config.yaml
n_layer: 12
d_model: 256
n_head: 8
n_kv_head: 8
head_dim: 32
d_mlp: 704
vocab_size: 4096
activation: "swiglu"
norm: "rmsnorm"
norm_place: "pre"
norm_eps: 1e-05
positions: "rope"
rope_base: 10000.0
rope_fraction: 1.0
qk_norm: false
attn_scale: 0.177
bias: "none"
tie_embeddings: false
parallel_block: false
init: "normal"
init_std_qkv: 0.0433
init_std_o: 0.00884
init_std_up: 0.0433
init_std_down: 0.00884
optimizer: "soap_variant"
lr: 0.00441
beta1: 0.95
beta2: 0.95
weight_decay: 0.099
lr_head: 0.00763
grad_clip: 0.5
warmup_steps: 200
schedule: "wsd"
decay_fraction: 0.801
decay_shape: "linear"
final_lr_fraction: 0.0
batch_tokens: [65536, 131072, 196608]
seq_len: 2048
doc_mask: true
train_tokens: 247400000
steps: 2100
dataset: "wikipedia_en"
Each number is 50 + 10 x the weight over the matrix's rms, rounded and kept within 0 to 99. Layers, rows and columns count from 0.

# down: layer 4 MLP down (transposed), 704x256, rms 0.123, rows 120-154, columns 192-255
# gate: layer 4 MLP gate, 704x256, rms 0.141, rows 121-155, columns 192-255
# up: layer 4 MLP up, 704x256, rms 0.138, rows 121-155, columns 192-255
down120:56 40 64 45 48 64 51 53 37 52 58 55 65 69 58 80 48 64 49 40 48 38 44 41 50 33 64 72 52 62 59 44 56 47 47 60 42 66 48 62 48 46 59 51 40 57 48 64 27 61 64 60 57 71 66 37 38 64 60 54 41 51 52 57
gate121:51 53 37 63 35 58 45 32 56 60 51 78 57 35 60 48 46 39 69 39 38 47 29 62 53 47 51 53 38 42 60 44 49 53 41 54 41 37 45 44 49 60 46 51 38 57 47 56 57 56 58 50 43 52 49 51 35 59 66 47 50 54 36 39
up121:63 27 60 47 51 47 52 63 45 39 53 50 40 51 53 56 49 51 46 62 47 38 65 52 53 57 39 31 53 60 57 47 51 46 44 37 51 56 28 24 42 62 49 51 35 42 55 55 50 43 50 38 63 60 31 56 70 29 56 50 39 33 31 64
down121:59 31 54 51 59 47 42 51 48 44 44 55 44 37 49 55 35 59 51 53 63 53 36 48 54 30 43 51 60 68 30 46 43 44 60 68 47 52 52 53 59 49 55 48 43 55 44 52 57 46 53 54 51 43 62 64 57 58 40 48 46 33 43 50
gate122:29 57 51 40 21 43 54 65 50 45 45 58 46 54 59 68 53 61 55 41 47 54 44 44 47 32 36 33 42 41 51 65 56 35 55 49 61 50 62 41 53 55 57 46 51 56 39 46 47 52 28 48 53 44 56 32 39 56 69 46 52 71 49 37
up122:70 50 53 51 58 59 51 53 68 43 47 48 41 34 51 46 43 57 52 51 60 54 47 49 44 58 52 46 62 46 41 54 53 46 59 45 54 43 64 60 32 48 49 72 48 73 50 56 53 67 49 50 55 48 44 38 43 61 37 60 60 54 37 38
down122:26 38 66 56 56 47 49 51 38 62 56 52 39 52 68 50 49 24 46 48 50 45 62 29 42 72 38 45 42 53 41 58 45 41 26 55 47 42 39 49 53 56 54 25 58 36 51 49 47 49 51 44 34 46 55 41 65 43 47 52 54 45 62 47
gate123:41 42 34 38 40 44 50 59 53 36 60 45 36 40 40 57 52 69 31 54 72 47 56 75 44 50 44 38 51 48 54 45 55 76 52 48 46 48 68 72 44 53 60 59 42 53 45 53 43 63 62 44 43 27 60 39 44 46 57 59 58 68 60 48
up123:56 35 70 57 61 43 57 60 30 34 56 44 54 16 54 62 30 43 35 51 40 50 41 48 45 51 73 41 51 54 77 48 39 56 43 60 69 34 49 42 48 49 51 56 44 55 49 51 62 50 55 60 60 49 48 75 68 51 54 44 40 41 51 51
down123:53 62 40 46 31 54 51 38 37 53 52 36 66 55 68 68 27 32 55 53 48 46 39 66 47 45 36 41 63 55 55 39 65 50 45 46 56 73 41 49 39 65 55 49 53 39 41 45 59 26 27 62 39 52 43 36 45 32 55 49 68 53 64 56
gate124:33 58 43 39 64 55 44 69 55 66 59 53 55 54 48 62 63 40 69 50 51 50 53 46 57 38 50 50 38 44 51 51 50 55 59 48 61 44 55 50 59 54 44 60 33 55 52 51 56 52 70 44 43 59 50 48 36 56 31 63 33 61 55 53
up124:51 42 67 40 60 50 45 57 47 55 35 51 53 64 60 69 53 58 54 45 37 39 43 55 52 37 52 60 41 57 56 40 44 31 41 64 54 49 52 54 55 55 52 21 41 57 59 62 42 35 57 47 57 45 49 54 28 63 43 66 51 62 51 41
down124:53 47 32 55 65 42 45 49 43 47 51 52 48 48 51 49 54 08 53 48 57 50 60 45 47 46 59 43 56 39 41 41 64 60 48 48 52 57 40 30 67 52 51 55 55 51 56 38 41 44 61 56 46 58 49 36 56 35 48 60 48 47 50 55
gate125:44 77 46 47 58 51 50 49 42 49 54 49 49 67 22 54 63 47 58 53 43 48 48 38 54 77 32 47 29 37 57 80 60 55 54 53 55 37 41 48 61 58 50 44 47 67 49 67 48 51 48 47 50 55 46 59 80 53 31 50 52 52 38 47
up125:51 43 55 68 52 36 33 50 44 47 33 47 30 42 52 55 68 51 50 51 64 49 46 66 41 52 43 41 54 48 46 49 56 46 56 65 43 54 52 72 53 59 40 51 59 38 60 62 43 61 51 66 57 43 59 49 43 48 49 59 43 66 48 53
down125:49 43 70 37 42 64 52 44 55 32 44 40 46 54 65 24 53 56 48 63 51 63 37 45 58 26 55 49 57 65 61 60 64 59 51 55 40 51 62 43 44 49 55 56 31 49 28 47 66 38 68 47 69 53 29 66 42 57 59 40 53 36 52 53
gate126:47 53 45 50 58 57 64 64 57 55 51 36 51 51 40 48 42 44 47 53 45 48 47 49 50 54 57 48 46 65 43 41 48 40 53 49 66 49 59 51 47 48 62 53 36 58 48 48 64 62 54 51 30 45 46 44 39 51 38 32 52 57 64 57
up126:68 42 57 43 51 46 51 56 43 33 49 56 48 49 64 68 64 78 41 63 40 60 45 38 43 59 48 49 44 40 41 33 55 52 70 34 57 61 59 51 49 51 48 57 66 55 53 49 38 33 54 58 59 37 61 42 60 51 56 56 43 39 46 43
down126:42 39 54 49 44 46 47 46 68 48 52 36 55 36 51 56 57 56 69 36 58 35 59 65 37 53 54 50 41 41 60 47 45 55 53 25 35 49 69 65 59 31 33 47 43 51 27 42 59 47 64 45 66 56 57 58 60 60 67 46 49 43 75 64
gate127:53 61 47 62 64 55 47 59 68 47 55 58 47 57 42 55 59 62 47 52 57 37 43 46 56 44 50 53 41 44 51 59 44 70 59 53 55 30 60 55 63 40 49 63 49 71 57 55 66 46 64 39 42 46 47 51 49 62 34 38 68 33 58 46
up127:58 54 59 55 65 56 52 58 39 40 60 64 49 49 52 43 58 48 65 50 39 40 48 49 49 47 46 33 64 68 48 45 39 66 53 64 51 33 53 42 56 45 57 43 37 57 44 73 40 58 52 48 55 47 43 49 48 51 45 50 49 37 52 56
down127:47 72 59 64 49 63 38 45 48 76 56 49 37 53 58 41 41 36 40 51 60 56 44 50 42 59 44 30 44 38 40 37 64 33 39 59 41 66 58 53 50 42 48 67 53 54 42 60 58 43 58 61 52 54 50 51 46 49 56 42 56 37 42 69
gate128:38 59 45 52 53 65 63 36 54 46 57 35 57 63 61 44 41 69 51 50 27 65 53 52 59 37 60 46 62 74 83 40 34 73 53 62 43 47 44 57 55 34 38 39 59 59 54 50 53 47 51 57 48 53 53 67 50 41 59 50 50 45 47 36
up128:49 64 49 56 48 48 54 61 46 34 32 51 53 43 48 36 70 55 49 53 55 61 42 59 38 62 49 54 69 33 43 40 57 35 51 35 56 62 55 57 36 42 46 40 38 42 37 51 45 46 66 60 47 41 47 64 53 51 41 54 50 47 37 46
down128:55 45 49 40 48 56 51 53 38 40 34 52 61 37 50 65 57 52 43 48 64 49 50 60 61 67 33 39 50 42 51 68 53 40 64 58 54 59 41 46 22 33 35 52 50 54 34 61 60 27 39 53 52 38 52 49 46 61 45 67 49 50 47 57
gate129:53 52 62 59 53 60 53 62 42 30 41 65 60 45 50 36 33 42 63 50 48 37 47 49 27 53 62 36 52 42 41 36 49 48 59 66 43 59 45 43 49 62 49 49 44 54 45 43 41 44 54 39 58 49 47 40 61 44 57 53 51 36 49 53
up129:53 45 77 39 68 73 50 43 60 57 58 50 30 59 32 46 39 49 55 35 50 67 59 70 52 49 41 60 49 60 63 48 51 64 56 52 66 44 61 51 45 42 54 49 54 56 50 56 63 54 33 52 47 44 52 64 59 53 58 68 48 51 46 34
down129:49 35 27 33 49 34 49 51 37 57 26 60 46 42 53 60 36 72 57 49 45 36 67 49 31 63 41 51 60 39 59 46 60 46 55 65 45 33 58 46 58 44 35 60 39 56 49 48 72 52 41 62 58 32 63 46 44 57 49 53 64 55 52 54
gate130:48 42 58 59 33 57 42 57 64 54 64 53 53 60 44 35 62 49 50 61 68 47 49 68 46 55 29 48 53 42 38 59 48 42 41 43 51 56 53 47 38 61 36 39 49 48 59 56 45 66 55 32 39 52 51 61 45 52 52 36 43 51 44 48
up130:57 57 43 45 66 33 45 41 44 55 43 48 53 50 50 55 48 44 43 69 55 54 35 54 46 59 54 52 66 49 61 58 53 58 52 44 50 41 45 56 45 44 26 59 49 47 60 46 59 46 43 51 55 46 47 49 48 38 52 54 54 51 45 38
down130:38 57 28 42 30 42 50 54 55 49 53 54 34 54 50 47 54 72 31 49 62 52 53 48 43 55 65 39 64 58 50 44 55 70 45 42 42 49 45 40 39 68 41 59 45 47 61 44 66 51 71 56 68 59 52 61 33 51 47 57 48 54 55 40
gate131:51 56 44 32 57 53 50 74 48 46 51 52 69 35 63 43 53 52 63 62 73 50 38 53 50 43 44 47 55 62 47 50 41 77 59 51 42 53 43 61 55 48 45 51 46 54 59 58 67 55 51 50 55 44 46 48 42 57 51 54 64 42 53 36
up131:47 46 53 44 38 44 51 54 53 46 67 44 45 34 54 69 61 67 48 42 54 35 39 80 49 46 48 47 36 50 40 63 57 51 36 66 50 73 57 36 53 39 59 36 62 63 51 53 54 33 63 44 38 25 58 49 47 51 73 64 53 31 54 38
down131:47 48 48 55 40 52 51 40 59 60 36 41 51 55 61 47 54 50 55 48 38 47 39 41 51 35 42 52 31 36 61 57 42 57 50 58 37 43 58 71 55 54 70 41 31 43 56 52 37 37 26 37 54 49 52 40 56 46 58 69 78 53 51 48
gate132:53 53 46 59 54 33 56 45 30 38 41 62 39 65 58 63 65 63 58 40 42 61 33 52 47 59 59 53 54 59 54 53 11 40 43 43 45 42 60 49 41 48 39 49 48 50 44 62 47 61 63 43 50 42 57 41 74 39 57 45 70 41 50 62
up132:45 55 64 53 44 76 55 50 47 45 41 67 51 55 59 53 59 43 61 64 61 48 37 46 55 54 52 59 39 44 48 38 59 33 47 50 41 44 34 59 52 25 48 63 35 65 31 45 40 44 52 57 49 36 49 57 39 40 44 44 71 47 44 32
down132:55 63 56 42 63 58 49 68 46 57 51 38 57 50 59 46 55 51 54 52 59 44 63 35 69 52 51 42 42 43 52 47 53 47 50 48 45 33 57 58 26 33 65 65 58 53 54 54 57 56 44 49 48 31 43 48 53 42 47 48 52 58 64 29
gate133:34 65 42 46 61 32 49 40 84 65 55 59 50 40 30 52 52 49 53 44 66 49 45 44 66 33 56 56 36 53 56 47 51 67 54 55 62 40 53 44 56 51 56 47 52 41 40 56 38 37 38 34 48 42 45 65 61 71 42 52 58 47 35 37
up133:53 41 34 58 60 35 53 48 58 41 56 44 44 37 49 56 43 36 51 44 49 46 41 55 38 46 51 52 42 47 56 47 63 52 51 59 37 55 57 48 60 40 56 64 51 55 64 35 45 39 59 43 51 32 50 43 54 59 44 44 48 47 46 60
down133:39 25 65 61 55 61 47 55 45 49 52 54 40 33 58 57 48 55 22 42 36 39 53 44 38 51 44 49 59 39 52 50 38 66 50 33 65 54 64 56 40 48 29 48 59 57 33 47 72 56 43 45 26 59 56 41 44 51 51 59 56 45 46 49
gate134:34 45 57 60 48 52 47 49 60 28 62 53 67 59 46 63 54 57 40 64 43 59 44 46 48 47 31 60 48 46 47 55 70 57 30 51 52 48 42 43 45 70 49 39 41 31 33 65 45 63 42 53 53 46 50 47 47 63 51 49 24 44 53 47
up134:47 61 46 39 30 51 57 41 50 72 39 55 50 44 45 39 37 33 47 71 61 50 61 58 52 37 57 42 64 40 53 43 42 39 61 51 36 49 56 50 66 53 50 57 54 58 60 53 35 44 44 59 54 50 46 52 53 47 45 47 77 49 52 55
down134:45 56 50 52 49 43 48 42 33 57 60 39 60 38 43 51 57 66 57 40 47 37 46 59 48 40 50 46 53 53 43 54 39 50 48 55 63 46 47 44 53 56 60 38 52 58 56 50 48 48 46 56 57 62 51 53 54 50 53 52 66 47 53 38
gate135:52 45 68 42 39 65 59 42 54 45 62 45 46 47 46 57 52 32 41 56 49 46 43 56 30 58 48 64 62 52 50 54 51 59 54 33 66 55 49 42 48 53 49 47 44 68 48 51 54 39 47 34 36 45 56 45 48 63 53 46 48 43 64 58
up135:60 44 52 37 66 58 42 37 49 38 39 42 45 61 37 43 59 54 43 57 72 45 55 60 54 55 49 62 50 46 61 56 71 64 50 55 49 40 42 50 54 42 36 67 37 53 59 65 60 30 30 48 47 65 50 45 65 45 61 41 46 41 44 50
down135:69 60 59 59 61 65 64 41 48 35 48 35 48 57 48 50 42 29 42 46 49 51 39 50 51 54 56 55 57 63 43 51 33 66 36 59 62 45 55 39 51 52 54 44 45 60 48 46 69 43 49 56 42 55 62 44 47 42 70 41 48 72 54 54
gate136:62 49 60 42 50 41 45 51 59 41 56 35 32 53 43 38 54 68 28 37 48 52 41 67 48 45 61 40 49 40 58 56 32 64 40 38 47 48 28 37 59 42 49 36 58 57 46 40 53 57 47 47 39 55 37 47 44 36 39 42 50 48 55 39
up136:64 49 48 35 44 46 55 66 55 53 61 38 78 54 51 60 62 42 41 49 40 67 54 50 59 63 27 46 49 50 37 45 64 55 61 59 43 54 65 56 40 34 51 40 40 39 53 40 41 49 55 36 62 37 49 51 57 61 34 52 53 63 48 61
down136:45 55 67 56 41 63 48 61 40 54 52 54 73 43 48 60 62 69 55 51 43 46 50 41 56 53 44 53 47 56 44 60 54 44 54 59 48 55 32 52 38 50 48 51 57 43 36 43 44 54 42 31 47 37 50 39 41 54 73 67 50 61 44 44
gate137:59 48 49 50 60 32 45 52 55 41 55 49 33 73 54 49 50 57 43 51 44 63 58 48 75 50 61 46 41 59 58 54 43 55 36 55 54 52 38 50 49 52 45 42 67 47 52 59 58 59 67 41 34 47 62 46 51 62 39 67 36 44 67 54
up137:51 33 42 61 53 63 60 47 48 56 31 35 39 61 51 48 46 54 59 46 66 40 20 53 32 46 51 45 43 59 34 48 39 42 47 69 18 70 55 38 49 47 53 63 52 53 54 64 56 49 50 50 45 57 44 60 44 42 34 64 48 60 31 39
down137:50 41 50 45 40 66 55 57 54 53 65 40 56 74 44 36 54 43 32 38 35 54 53 37 43 50 40 38 41 63 48 60 34 38 55 64 47 65 39 50 60 45 48 66 48 59 53 51 61 58 43 35 17 74 50 60 71 24 31 43 51 55 34 63
gate138:44 40 38 65 37 44 35 57 58 51 39 57 57 45 32 52 69 58 66 48 70 45 49 55 40 53 55 40 44 57 58 49 48 68 58 49 53 25 53 34 48 62 54 40 53 31 61 60 40 57 43 59 56 48 46 62 31 58 47 46 41 53 37 32
up138:42 39 53 59 37 46 42 57 67 47 60 63 57 69 30 39 46 43 52 44 61 58 44 55 49 53 73 54 38 53 58 61 52 68 59 43 45 50 60 67 43 67 49 46 45 55 47 50 40 57 52 52 50 69 45 46 44 62 32 50 42 50 38 60
down138:67 37 39 48 46 55 45 58 60 45 53 59 67 42 51 47 48 15 54 72 56 46 47 41 48 46 68 54 57 63 47 41 38 50 54 37 46 44 47 57 48 56 53 55 56 37 48 63 52 49 38 42 46 56 48 62 34 41 42 69 48 37 42 44
gate139:52 46 55 51 55 51 53 39 72 45 54 51 47 46 50 41 47 66 38 51 50 52 33 53 43 53 48 58 34 57 27 51 57 44 42 51 37 62 59 56 66 58 42 37 55 66 60 50 43 62 55 40 61 39 52 62 40 45 46 62 42 44 56 31
up139:39 38 63 51 62 50 58 56 44 54 41 62 52 20 45 49 48 52 41 54 47 45 35 58 51 64 40 58 37 54 34 45 54 38 55 67 37 58 43 60 60 51 51 44 60 46 62 55 48 50 43 43 58 49 50 77 39 42 40 67 56 56 44 35
down139:63 50 52 69 49 50 50 50 61 43 57 53 50 67 34 48 48 23 33 54 54 51 49 68 48 55 40 77 37 55 54 65 60 42 61 45 49 40 48 49 47 55 48 59 59 64 52 43 76 48 53 49 53 54 60 60 46 50 50 51 54 49 46 55
gate140:36 51 49 53 52 46 64 41 41 37 35 41 57 56 58 51 40 46 61 42 50 47 62 47 52 55 57 54 48 61 32 46 53 68 53 48 60 19 53 50 38 53 48 62 50 68 54 32 50 47 45 71 49 61 42 48 42 48 47 38 59 44 52 52
up140:18 54 30 54 43 45 43 60 56 56 46 61 30 59 42 42 57 58 51 47 57 56 59 41 63 46 42 37 48 46 54 43 53 65 57 29 53 37 40 45 34 47 48 48 40 39 49 56 51 47 43 36 37 29 46 39 64 46 61 52 42 49 31 43
down140:57 45 63 52 40 47 54 52 55 61 50 49 48 53 25 59 63 82 48 49 57 45 51 52 46 58 64 50 42 55 61 58 44 53 54 59 44 42 36 54 54 36 67 41 42 49 43 58 58 60 54 50 48 53 39 56 53 68 45 63 55 53 55 49
gate141:68 72 38 47 49 52 50 55 64 55 63 48 63 52 36 47 51 47 59 55 52 62 54 52 48 38 44 68 49 53 42 44 41 39 43 44 57 61 44 66 40 46 40 40 54 52 62 56 49 44 62 38 51 44 52 46 51 54 59 52 56 55 57 51
up141:57 36 50 48 53 46 61 36 58 64 57 37 82 75 31 49 34 31 45 65 72 56 55 42 61 40 50 68 56 60 45 47 50 61 47 55 56 49 46 39 50 45 47 40 41 56 36 41 58 64 48 57 78 41 47 46 45 67 44 25 45 51 63 45
down141:50 59 62 49 43 55 49 53 59 53 49 52 56 50 40 47 55 24 75 36 61 38 54 64 51 59 54 34 45 38 60 62 43 73 64 55 57 59 38 48 45 35 53 45 41 59 55 39 61 33 52 40 51 45 72 42 51 65 61 60 55 37 54 34
gate142:50 41 54 60 62 67 31 47 49 45 63 47 47 41 54 58 47 47 68 42 66 66 44 45 65 37 49 52 65 63 44 44 31 52 58 56 51 41 58 50 51 55 54 44 25 65 56 56 44 57 30 70 41 59 40 52 77 63 65 52 38 38 10 47
up142:56 38 59 26 67 57 23 65 46 46 51 33 54 45 51 50 55 40 41 57 47 63 51 65 56 41 53 48 61 53 45 42 58 42 60 48 68 31 48 55 54 68 51 38 59 52 46 49 53 48 52 54 51 53 18 44 54 45 55 70 60 47 46 63
down142:75 56 66 23 59 54 72 32 54 59 53 39 52 39 48 42 50 75 71 25 54 37 60 43 36 67 67 55 46 41 72 67 60 53 47 61 37 57 50 52 38 60 44 48 73 50 56 18 45 50 17 70 40 54 57 29 43 44 55 45 44 44 43 47
gate143:62 70 55 62 54 44 58 57 36 58 67 30 39 57 71 41 52 46 47 50 62 63 46 53 36 40 43 55 65 62 48 55 56 44 42 55 51 55 37 39 60 38 34 68 46 61 49 37 59 48 56 43 52 53 69 49 54 62 48 26 70 55 62 51
up143:40 63 59 46 52 62 52 43 43 55 43 42 48 70 73 53 40 47 56 39 48 45 44 55 51 49 53 48 55 47 71 51 49 48 53 37 44 55 37 60 45 52 51 43 62 54 54 46 74 58 33 42 47 52 61 60 47 65 47 47 55 39 57 49
down143:57 42 57 58 45 63 50 37 40 57 38 50 56 70 72 44 46 52 48 57 39 46 64 50 45 47 68 34 45 53 60 67 62 56 55 50 54 64 44 34 53 53 55 59 37 41 48 45 59 53 54 47 38 33 68 61 51 42 68 52 52 50 52 52
gate144:39 39 74 62 44 36 48 45 40 39 53 65 51 41 46 41 37 41 46 49 52 53 45 60 62 47 61 43 48 68 46 48 45 60 63 42 53 61 53 40 51 59 54 59 55 57 17 44 39 81 40 46 59 52 35 51 62 64 43 71 49 50 47 60
up144:39 55 48 38 50 32 50 47 37 43 53 41 28 49 63 52 58 45 55 56 50 37 47 50 75 66 54 79 70 64 34 52 41 35 46 48 59 42 72 63 62 46 53 62 52 46 51 43 38 50 41 53 36 52 43 52 51 55 59 63 35 74 64 48
down144:55 44 59 56 53 54 52 26 58 43 51 71 53 53 62 36 46 40 41 57 47 54 48 45 59 58 73 51 55 54 47 55 56 44 50 48 48 67 53 57 53 42 29 51 53 65 45 35 56 43 44 55 50 57 48 45 42 62 40 57 28 57 48 61
gate145:51 58 47 27 49 50 24 52 55 48 48 51 49 46 58 51 37 51 50 38 38 48 50 26 47 59 49 35 38 59 45 53 53 39 73 58 46 57 39 57 47 47 57 63 42 53 55 49 40 46 54 57 40 70 53 60 42 52 54 57 49 44 53 65
up145:48 58 67 48 50 43 50 55 34 47 54 39 36 57 66 54 50 54 70 56 35 54 63 40 60 47 37 55 47 45 41 52 60 51 50 59 54 41 41 65 63 62 54 55 59 51 33 57 38 46 54 61 44 53 56 44 58 50 61 59 40 54 39 35
down145:48 43 49 68 38 48 42 60 54 59 59 55 50 37 54 45 36 49 51 59 46 50 44 53 47 48 49 52 63 33 44 40 61 50 25 55 42 47 72 43 42 43 61 68 47 45 45 54 47 42 44 73 48 76 54 55 62 48 51 52 65 45 62 50
gate146:59 49 56 57 47 39 41 44 33 27 70 37 66 53 39 47 60 54 47 44 60 56 29 46 50 20 53 63 53 60 45 42 49 59 48 50 63 59 43 50 48 54 60 53 49 30 45 53 66 47 47 44 46 52 45 53 42 47 42 64 41 60 59 67
up146:53 44 49 30 57 48 32 49 47 50 49 52 36 45 46 60 60 47 55 70 69 58 44 51 42 53 46 58 45 56 76 74 48 60 46 39 56 35 66 38 55 34 55 39 63 51 55 53 76 20 47 54 51 53 40 43 50 47 46 44 43 54 50 48
down146:43 71 52 59 66 53 48 54 58 53 46 67 39 53 58 52 57 43 65 63 60 51 54 58 57 45 38 83 58 42 49 49 26 44 64 19 60 48 54 62 37 59 38 27 58 58 38 72 50 47 55 55 46 59 52 51 40 43 49 65 38 60 56 56
gate147:63 52 48 57 52 41 52 70 43 47 43 59 54 48 89 35 57 57 43 38 71 62 57 42 39 36 50 49 46 55 58 53 54 40 45 40 48 47 32 51 49 67 63 51 57 60 36 51 49 53 53 53 64 33 58 42 55 41 33 48 53 70 59 40
up147:48 45 66 39 59 34 51 66 48 50 57 48 46 50 77 46 48 49 48 31 57 47 35 37 48 42 55 50 46 54 39 48 66 65 50 42 40 52 41 58 56 53 45 42 66 44 47 60 53 51 63 44 42 40 49 62 52 41 51 57 41 59 55 43
down147:49 46 58 50 63 38 57 55 56 54 55 35 26 40 56 46 57 33 57 49 33 47 40 33 46 52 38 56 31 55 72 49 56 51 37 60 45 61 52 64 59 45 57 46 54 47 49 57 54 41 50 57 50 63 46 41 50 55 40 40 59 53 36 49
gate148:61 72 37 49 45 59 71 58 43 53 47 48 54 48 32 38 54 58 53 32 49 59 54 65 42 37 49 40 42 57 57 39 47 53 63 39 43 48 58 59 43 61 48 56 59 44 58 46 40 64 53 60 45 48 65 43 57 49 31 48 49 75 49 53
up148:53 51 63 36 48 53 57 42 56 37 49 62 66 51 34 57 47 28 46 48 45 45 44 64 52 54 72 40 49 57 57 48 61 47 46 32 52 47 40 54 50 49 44 46 43 47 59 53 40 52 30 37 55 73 41 43 49 45 51 45 55 40 42 64
down148:50 45 63 46 46 45 40 24 45 47 64 53 57 50 59 43 39 55 50 36 57 47 40 95 56 45 43 53 44 58 40 49 48 33 53 45 30 59 55 50 48 34 51 48 52 47 55 39 43 42 41 49 47 50 36 62 65 38 43 52 63 38 60 37
gate149:42 43 47 60 53 61 38 44 32 57 65 50 42 61 50 38 56 62 48 35 44 52 51 32 48 42 61 56 35 51 61 58 52 44 37 54 37 51 55 49 66 54 33 55 40 45 46 75 54 43 61 48 48 40 47 41 33 40 35 67 54 31 54 48
up149:52 60 28 44 41 50 65 52 28 48 62 56 57 53 48 49 45 41 35 62 53 53 33 63 41 55 62 47 47 57 35 54 51 58 34 65 63 50 28 42 48 41 44 65 41 62 51 38 50 62 60 56 54 46 58 31 40 60 67 44 48 38 44 59
down149:53 43 55 38 44 36 61 55 61 53 49 50 65 47 42 50 50 54 70 67 48 26 59 49 59 52 31 51 45 52 56 33 39 46 53 42 54 43 51 64 44 55 48 49 43 40 66 57 48 32 57 61 62 69 57 42 36 50 31 50 54 58 36 53
gate150:44 58 68 35 54 53 62 62 52 43 62 42 38 45 47 53 55 60 41 55 64 44 41 50 32 52 36 49 39 44 76 58 58 55 62 60 46 37 55 40 52 51 55 56 70 48 73 63 40 49 39 51 61 33 39 57 55 59 71 60 31 48 52 59
up150:66 62 39 53 49 49 51 55 68 32 39 60 50 41 37 45 26 66 44 47 44 58 54 49 59 42 39 52 56 61 62 48 45 16 50 52 57 38 51 59 48 44 56 54 51 73 60 63 56 47 34 33 46 52 38 47 56 50 47 41 41 60 54 45
down150:53 51 41 51 60 61 54 38 63 55 52 31 67 49 48 76 56 50 56 63 60 63 63 59 39 58 39 47 68 45 70 40 30 33 43 71 54 40 50 34 53 40 47 53 64 62 44 47 67 47 40 40 54 49 69 64 48 65 53 51 50 59 39 47
gate151:46 47 44 62 54 43 53 55 45 50 37 63 54 48 48 39 43 58 35 57 48 32 46 47 61 70 50 48 31 49 63 50 58 62 42 49 43 35 51 55 52 56 49 56 51 47 56 66 35 49 44 45 56 48 52 52 62 37 48 41 41 39 49 43
up151:52 61 42 41 37 49 39 54 50 58 46 38 57 67 59 59 56 43 71 60 46 65 75 58 56 35 42 36 39 51 51 55 59 48 59 41 45 53 49 47 58 51 54 58 62 51 47 34 60 49 35 57 61 74 61 53 48 38 48 51 46 65 45 48
down151:49 30 47 24 54 50 66 60 48 66 49 58 44 77 62 41 60 68 40 41 52 33 54 45 43 41 59 51 52 54 66 42 44 61 55 50 45 43 53 47 51 44 37 52 49 40 50 42 48 69 67 55 57 59 57 61 35 48 47 41 55 58 60 58
gate152:44 58 59 50 48 60 47 47 53 41 32 54 23 48 69 58 49 56 53 38 39 58 48 61 68 51 49 43 43 42 46 47 46 49 50 43 32 70 45 49 52 53 36 63 58 55 41 53 46 38 47 28 54 64 34 22 62 42 39 54 56 43 50 52
up152:28 53 47 51 68 51 60 39 52 44 42 52 53 50 66 67 53 50 55 44 51 34 71 63 59 49 38 58 55 57 58 54 39 66 65 51 47 58 55 42 73 43 57 65 50 40 54 62 41 27 44 39 56 59 47 51 45 49 43 66 64 46 36 60
down152:59 58 47 45 53 44 32 39 58 46 40 46 44 48 51 54 43 27 37 52 59 53 54 77 52 58 38 50 42 44 41 48 67 51 55 41 56 66 67 53 58 47 55 67 49 44 52 62 49 39 50 39 52 28 54 46 63 51 46 37 50 51 62 54
gate153:35 35 29 52 47 34 69 47 33 55 54 52 53 61 61 56 43 38 34 50 41 59 48 51 52 32 37 57 57 62 44 30 41 55 39 52 64 63 62 44 56 58 48 55 50 42 51 54 60 55 59 49 55 56 47 73 58 52 62 59 39 51 52 55
up153:35 48 60 37 61 50 72 35 61 55 66 69 68 48 52 47 51 51 66 42 36 47 48 54 50 44 41 65 41 57 43 57 44 59 58 44 47 68 58 34 36 57 44 51 66 42 57 57 46 39 44 25 46 66 62 47 35 55 52 50 64 39 51 58
down153:43 46 40 52 48 38 53 37 50 65 63 65 39 57 23 51 57 17 39 29 57 74 56 48 48 49 54 55 40 39 52 67 72 45 44 46 36 45 47 58 56 48 62 49 55 55 64 51 47 63 43 45 63 43 42 55 69 55 52 62 39 48 61 50
gate154:49 42 41 44 35 48 74 50 52 47 45 38 64 45 44 44 57 35 54 55 40 32 40 62 53 50 58 44 51 60 48 38 60 25 53 42 53 40 80 56 53 42 46 47 41 57 47 45 51 47 60 54 46 49 62 46 40 63 40 42 51 49 64 41
up154:41 65 45 47 48 41 33 51 51 58 52 44 59 50 47 57 44 35 59 38 54 41 58 43 58 34 37 43 55 58 46 37 51 59 49 57 57 57 65 43 48 49 40 65 32 54 72 43 58 50 57 44 41 52 59 55 45 53 59 60 44 43 43 73
down154:57 57 40 59 57 49 45 46 50 55 49 49 50 32 49 41 53 59 64 48 37 41 52 45 60 34 35 57 53 51 38 77 48 58 66 56 39 44 44 60 57 40 45 49 47 42 49 51 55 46 42 64 47 50 53 51 49 41 61 49 53 62 40 66
gate155:62 50 48 73 32 58 58 41 49 66 49 40 43 55 64 51 59 46 54 40 56 59 60 50 64 50 62 43 72 46 60 25 46 42 54 39 49 42 47 54 77 60 52 51 55 40 42 59 50 37 36 43 47 49 45 51 61 34 56 33 43 66 60 34
up155:29 58 40 63 48 59 38 52 52 38 58 57 61 53 33 41 56 54 56 53 58 45 61 60 50 56 23 33 47 64 64 33 54 36 59 48 34 45 43 35 57 47 47 52 59 30 49 56 50 67 42 34 45 50 58 53 49 56 34 50 63 68 38 46